python train.py --n_head=6 --activation="squared_relu" --norm_eps=1e-06 --bias="none" --parallel_block=false --init_out_by_depth=true --beta1=0.95 --warmup_steps=447
Each number is 128 + 32 x the weight over its row's rms, rounded and kept within 0 to 255. Layers, rows and columns count from 0. The size above them is the row's rms in percent of the matrix's.

# layer 9 attention output (transposed), 192x192, rms 0.0913, rows 105-113, columns 0-191
size [ 84  82  79  82  83  76  86  80  78]
[[123 137 114  98 106 127 163  83 155 173  81  99 121 150  97 112 140 147 115 138 145 123 143 125  83 104 141 165 110  84 167 134 113 150 109  83 149 169 145 179 119 133 119 137  98 136 127 150 119  82  75 132 122 171 151 141 181 107 111 166 137  67 116 146 109 120 127  71  98 125 141 141 156 193 167  82 147 167  97 107 135 121 170 131 100 128 123  52 152 128 156 110 150 151 110 132 115 164 147 147 194 157 113 117 250 138  79 173 115  77 128 157 104 171  22 157 141 118 130 104  60 108  94 173 105 169  45 114 111 160 171 107 124 157  88 172 151 141 132 126 115 152 125 141 106 131  95 155 166 161 102 105 160 172 121 142  92 147 146 120 149  86 130  46  82 182 107 131 145 112  70 151 111 136 128 153  88 152  97  88 129 174 152  96 124 156 161 153  79 126 160 160]
 [179 117 160  61 108 136 150 130  95 133 121 127 172 184 105 146 158 182  97 107 131 119  98  97 139  94 151 171 125 144 194 119  42 113 126 118 106 107 128 122 184 128 166  85 125 156 159 125 108 120 127  84 116  69  88  68 106 140 115 180 147 143 112 142  85 140  82 197  87 123 137 118 118 103 143 151 124 167 118 116 135  80 128  92 149 124 143  98 211 139 169 155  51 139  92  99 124 107 181 115 152 188  79 146 117 164 184 170  77  66 142 148  98 103  95 103 156 124 144 131 127 183 159 109 158 100 105  44  98 105 142 107  91 133 115 146 152 120 137 107 179 111 170 159 109 170  90  96  99 123 131 150 131 141 171 109 124 174 113 154 103 123 127 186 165 141 193 130 113 112  95  94 104 143 117 212  97 110 108 129  81 165 121  89 133 101 162 166 129 110 165 124]
 [124  67 122 135 146 126  74 171  90 100 137 136 208 112 109  79  81 139 143 159  85 141 130 168 106  84 123  94 163 118 103 136 178 195 147 143 106 103 132 105 158 160 141  94 106 144 177 165 104 126 141 156 172 210 149  93 126 167 102 176 158  41 122 141 155 134 154 105 143 171 139 133 168  83 101  74 139 136 160  86 137 159 143 145 146 176 129 128 107 121 100 118 152 149 136 127 179  99 177 124  67 110 123 122 111 164 129 126 126  49 115  93 118 109  91 137 128 141 152 117 120 146  59 147  62  53 152 146 132 124 158  90 124  89 108 145  82 160 132 120 138 147 145 124  49 175 172 117 155 140 155 134 100 135 115 167 135 189  96 119 125  78 159  82 125 112 145 127  97 147 106 125  34 106 100 125 161  83 135 121 126 152 117 133 156 104 150  96 181 200 122 156]
 [ 76 198 128 160 119 189 125 100  70 180 132 136 132 142 102 103  90 142  89 101  78 138 145 101 138 131 141 110 133  49  54  96 113 103  95 147 185 124 144 158 124 125 153 105 114 138  78  95  86 105 147 111 143 116  62 140 119 169 120 112 152 126 119 135 172  88 141 130 128  72 155  82 143  85  85 175 143 100  85 158 129 135 125 169 115 118 136 128  81 169 118 157  54 141 140 159 100 154 136 124 144 168 150 105 137 154 111 128 117  72 133 143 116 130 187 131  41 185 123 117 154 163 196 135 123 155 128 129 111  54 214 145 142 160 145 120 129 122 124 116  85 119 181 147 126 146  88 172 122  65 147 189 123 144  74 160 131 145 174  90 124 123 132  96 113  73  93 181 140 119 150 161 111 173 142 151 151 136 150 135 155 156  87  74 121 168 182 103 103 105 103 154]
 [100 106 102 176 129 129 198 118 155 178 155  96 104 124 159 114 124  93 159 110  88 143 170 197  97 136 112 151 176  82 103  77 119 133  81  49  83 119 105 123 105 125 120  99 116  79 186 125 127 107 169  99 138 105  66  65 189 120 115 132 117 140 117  77 160 121 133 142 102 140 165  85  43 137 176  96 122 197 133 153  80 160 118 121 140 132 151 154  95 145 182 129 122  70 139  87 106 133 130 119 114 141 169 137  40 162 162  97 112 122 133 118 174 128 163  97 132 119 149 107 127 106 114 170 128 130 179 155  94 144 112  62 100 179 114 181 124 168 157  99 159  91 145  82 136 137 161 112  99 150 134 101 180 137 165  77 128  68 158 111 137 104 106 143 141 144 170 161 131  45 117 124 116 129 169 175 122 110  90 114 123 136 187 159 121 170 139 122 116 176 127 139]
 [ 44 176 130  83  60 153 126 168 127 108 144  75 131 187 108 110 107  88 170 166 123 181 112 103  94 134 111 122 154 120 164 108 138 126 102 128 173 103 107  92 165 144 142 137 128 102 106 111 136 111 147 115 124 142 189 111 133 126 159 187 129 140 120 151 134 140 106 162 127 170 117 129  76 160 164 108 103 142  82 120 133 102  82  56 149  92  87 132 145 174  71 136 155 163 149 159 128 157 121  86 157  79 112 147 194 153 123 168  91 151 167 127 100 112 183  63 143 124 135  98 132 103 125 140 123 145 148 116 125  62 103 113 109 154  97 139  74 118  98 142 120 150  95 111 149 191 152 204 167 120 193 245  70 133 156 150  91 169 125 148 154  85 120 139 142 121  81  98 120 100  86 118 138 118 121 181 144 145 104  77 152  84 148 140 153 105 102 114 129 187 113 176]
 [127 159 155 107 145 130 132 135 101 123 126 162 183 180 133  63  79 135 104 133  98  90  95 103 128 168 131 109  91 138 149 150 104 150 183 108  65 142  89 141 134 123 129 133 162 109 129 123  90 104 166 160  73  88 225 141 144 112  66 214  89 126 127  90 128 154 167 124 103  98  94 129 120 146 109 123 131 159  98 144 121 158 118 121 172 152 177 132 104 133 116  92 149 197  76  93 143 145 119 133 132  94  89 152 217 150 136 110 146 162 168 150 164 139  83 155  77  92 119 135 200  99  81  55 143 135 136 130 113  78 134 119  88 124 151 157 138  71 146 102  87 171  96 153 104 116 134 202 101 206 183  87 111 115  76 114 130 149 129 120 131 143 139 118  81 136 159 102 181 106  81 177 148  92 123  99 168 145 157 115 119 175  80 127 111 119 108 151 155 125 144 116]
 [119 132 173 130 164 162 144 118 152 166 119 124 174 155 140 111 139 126 132  90 110 169  96  83  48 162 111 118 136 135  88  60 136 143 196 103 192  49 154 114  92 117 115 132 136 107  75 141 192  94 179 143 118 139 206  90  90 149 113 163 174 108 158 143 177  77 119 120 118 163 131 157 147 120 142 144  73 147  97 182 114 122 167 142 142 109 101 115 199  73 152 120 138 121 143 143 154 141 144  77 106 106 140 135  93 135 145  95 166 112 115  97 134  64 110 155 157 129 117 106 104  72 160  99 125  79 159 166  69 133 106 127 120 104 144 137 122  52 202 126 208 141 134  78 113 138 124 150 145  94 115 164  90 135 144  88 128 126 130 138 102 131 112 154 125 129 187  84 134 156 133 100 141 227  82 117 113 171 163  92 155 149 102  88 114 111 104 140  96 122 158 157]
 [ 83 106 124 133 141 113 148 110  91 144  74 113  88  95  58 114 126 104 156 108 176 173 128 163 161 137 155  95 138  82 136  97  99 120 156 132 113 109  62 126 112 141 155  95 130 169 140 154 116  96 115 109 158 163  97 167 174 151  76 174 145 104 193 114  77 117 111 199  97 164  74 153 138  91 207 125  94 102 109  94 160 131  93 150 111 125  99 116 157 160 159 100 137 175 163  88 152 181 138 126 117  89  91 140  38 113 115 118 173 179 146 151 135 127 122  93 148 122 103 144  77 159 187 149 129 183 122  68 162 151 165 152 218 159 144  98  55 134 165 126 140 164 150  63 142 115  95  92 115 121 151 162 101 124 105 126  96 129 130  79 132 142 187 150 129 122 166 103 120 102 155 154  89 132 103  91 128 162 148 152 153 150  69 149 158 162 102 146  97 118  99 163]]
# layer 9 attention value, 192x192, rms 0.113, rows 106-113, columns 0-191
size [ 80  86  85  74  71  82  76  72]
[[132  67 158 118 136 100 110 103  89 134 113 122 181 122  68 118  99 149 162 135 109 127 131 132 121 112 126 242 103 125 180 160 128  67 112 162  45  99 142 121 107 115 162 137 119  63 125 152 120 119 151 153 151 129 138  90 114  86 144 173 175  69 117 145 105 120 129 160  96 160 110 111 132 116 152 120 108 155  87 124 101 113  74 151 201 109 118 178 109 130 139 121 161 107 111 150 162 179  50 111 136 121 145 117 146 111 126 121  89  83 129 136 146 145 157 141 112 107  99 147 194 146 165 112 145 180 122 120 123 106 109 109 118 143  81 117 123 109 101 140 210  55 137 135 173 159 105 102 105 201 154 135 148 126 129  97 139 153  94 171 125  82 163 195 130 108 145 170 110 124 108 129 100 139 132 124 194 134 178 157  87 215  69 138  61 158 119 138 149 180  82 127]
 [116 157 101 150 150 146 127 198 153 124 126 159 164 120 137 103 113 141  89 161 133 150 131 158 126 142 194 152 195 116  83 119 168 127 150  74 131 159 129 104 159 165  81  84  70 217 157 112 105 125 123 151 100 133 108 201 117 130  42 112 121  96 119 101 115 154 142 170 165 105  82  86 197 106  64 179 139 122 176 156 189 116 134  75 132 163 153  80 131 117 135 102 133 128 140  83  80  96 181 164  96 111 118  59 107 138 132 125 187 157 144 141 139 104  87 170 136 106 111 161  83 121 114 150 124  86  93  99 145 156 141 103 156  86 152 133 110 101 178 117 113 154 117 130 148 124 159 154 118 111 113 162 104 170  83 147 123 152 174 109  88 133  79 110 136 121 111 102 145 159 206  85 161 138 147 114  97 138 109 110 137  56 159  87 191 107 147 127 123  71 166 114]
 [177  68 149 123  95 119 141  78 145 110 132 155 102 179 153 138 138 107 150 123 119 158 108 123 162 143 167 141 184 139 113 122  86 150 129 111 128 134  96 129 129 102  96  77 126 126 165 119 134  68  90 174 140 112 110 137 126  99  80  75 121 162 121 169 173 136 143 127 117 133 103 139 121  98 109  94 125 114 164 123 184 126 166 143 115 183 118 126  95 107 157 130  82  95 125 122  97 108 170 144 124 177 137 101 133 111 129 113 162 175 103  92 104 138 150 131 139 207 143 151 117 131 131 126  98  69 112 102 156 189 185 129 170 188 183 116 101 132 197 114 210 140 132 118 152 143 146 166 141  85  91  83 160 173 113 127  86 126 176  85 171 138 103  80 170 137 115 100 139  90  73  84  72 112 135 106  64  85  59 142 182 148 149 102 129 165 128 126  24  57 169 128]
 [ 69 144 113 113 166 142 119 127 115 122 130 128 116 166 109 109 112 108 111 153 154  87 125 143 138 164 144 145  74 143 237 154 118  77 114 143 175 105 170 123 136 141 111 134 136 169 141 122 138  82 162 104 116 134  89 118 169 180  80 158 193 130 152 151 123 105 113 108 151 180 125  87 150 144 122 104  97  83  72 211  99 145 138 142 170 135  77  82 169 117 132 150 136 100 112 120 108  98 142 169 131 128 108 169 121 149 142 155 172  62 110 136 186 115  71 150 148 107 172 123 120 109 134 129 205 125 165 108 146  71  87 118  80 153  72 126 166 206  95 121 111 106  79 128 138 150  61 129  93 103 186 115  95 137 104 131 131 101 104 185  87  93 141 117 146 142 108 122 157  86 191 176 203  86  95 141 126 101 124 157 132 160 119 200 130 102  83 140 117 164 144 130]
 [117  86  85 171 121 176 151  72 140 153 168 116  98 164 110 110 149 157  76 138 120 153  82 107  92 119 120 155 131 103 127  90 116 108 121 103 119 133 140 141 182 213 104 132 132 159 116  65 136 118 143 117  97 176 149 194  99  81  81 116 111 140  98 137 177 124 157 119  59  93 119 133 110 137 105 140 162 117 220 106 162  95 166 109  97 175 164  87 115 154  97 145 155 153 162 116 111 101 117 122 156  97 157 104 153 129 135 110 149 150  99  98 112 202 204 125 109  84 109 124 142  74 100 144 107  42 168 113 135 120 160 126 123 125  65 145 102 110 133 116 119 134 101 126 113 197 138 118 146  61  84 151  86 172 124 128 106 140 194 194 151 139 139 108 154 133 141  64 152 159 134 134 162 115  72  96  98 163 123 127 131 186 174 121 134 107 149 122 108  47 173 117]
 [115 182 100 148 112 122 121 197 146 136 148 131 138 110 121 100  99 124 114 110 136 159 128 145 140 109 215  77 131 118  89  71 206 161 140  62 143 130 112 100 122 124 101  75 108 190  90  94 145 160  87 108 110 105  98 154 158 114  97 109  71 104 120 109 153 126 164 148 148  45 116 145 131  78 131 173 135 155 218 112 145 124 185 143 130 190 104  69 136 132 168 139 160 157 163 114 120 155 215 103 128 103 117 102 149 173 116  92 129 133 120  89 177 122 104 133 124 123 127 116  72 125 104 131 104 115 133 149  71 211 170 139 148 105 150 125  95 119 121 146 111 154 117  86 127 111 141 169 104 117 173 120 106 158 118 111 108 111 157 117 130 172 103 115 127 157 103 100 133 146 108 113 176 153 132 175 167 149  69 161 152  64 139  66 178  69 154 148 132  63 181 119]
 [100  73 111 149 114 142 173 135 121 140 118 130 141 140 108 131 168 110 113  81  78 106 114 156 130 179  75 196 154 106 141  69  93  65 106 152 174 105 189 177 149 124 147  93 110 115 117  55 116 103 161 124 142 137 125 166  42  94  87 126 115 121 139 120 137 100 127 113 129 151 127 136 123 114  94 215 120 156 215 135 160  96 134 179 104 172 156 126 135 137 154 165 160 161  93 164 162 131 137 114 105  95 187 127 123 134 103  69  97  53 171 136 161 165 132 124 126 119 151 100  96 153 138 143 144 111 214 130 173 147 175 178 142 125  84 136  90 132 106 144 132 137 161  80 111 163 120 137 188 150 150  71  78 172  85 131 148 103 124 113 106 137 144 120 106 133 119  72 126 100 158 105 137 143  62 110 141 139 163 112  86 162 202 139  95 155 101  97 128  89 171 138]
 [136  62 157 104 135 121 104 137 123 133 111 157 125 152 106  90 117 101  62 154 159 149 149 117 139 105 174 214 129 138 152 163 152 169 120  62  88 119 117 150 152  62 145 109 160 135 140  65 138 129 127 101 140 183 148 122 115 114 138 119 132 125 141 103  53 159 160 166 126 156 134 185  96  72  88  92 126 151 130  69 112 134  97 162 107 184 147 225 165  99 137  85 158 102 118  98  91 123 151 133  85 223 148 131  98  76 139 126 110 128  94 133 171  97 131 143 139 136 187 111 122 129 171 128 166 171 105 137 135 116 110 140 116 156 116 125  56 100 146 177 227 131 106 105 146 105  68 147 111 181  98 138 146 125  93 115 142  82 132 143 125 184 129 110 124 152 109  97 109 120 179 122  90 165 180 105 119  81 102 144 185 170 105 120 133 156 114 119 134 133 126 192]]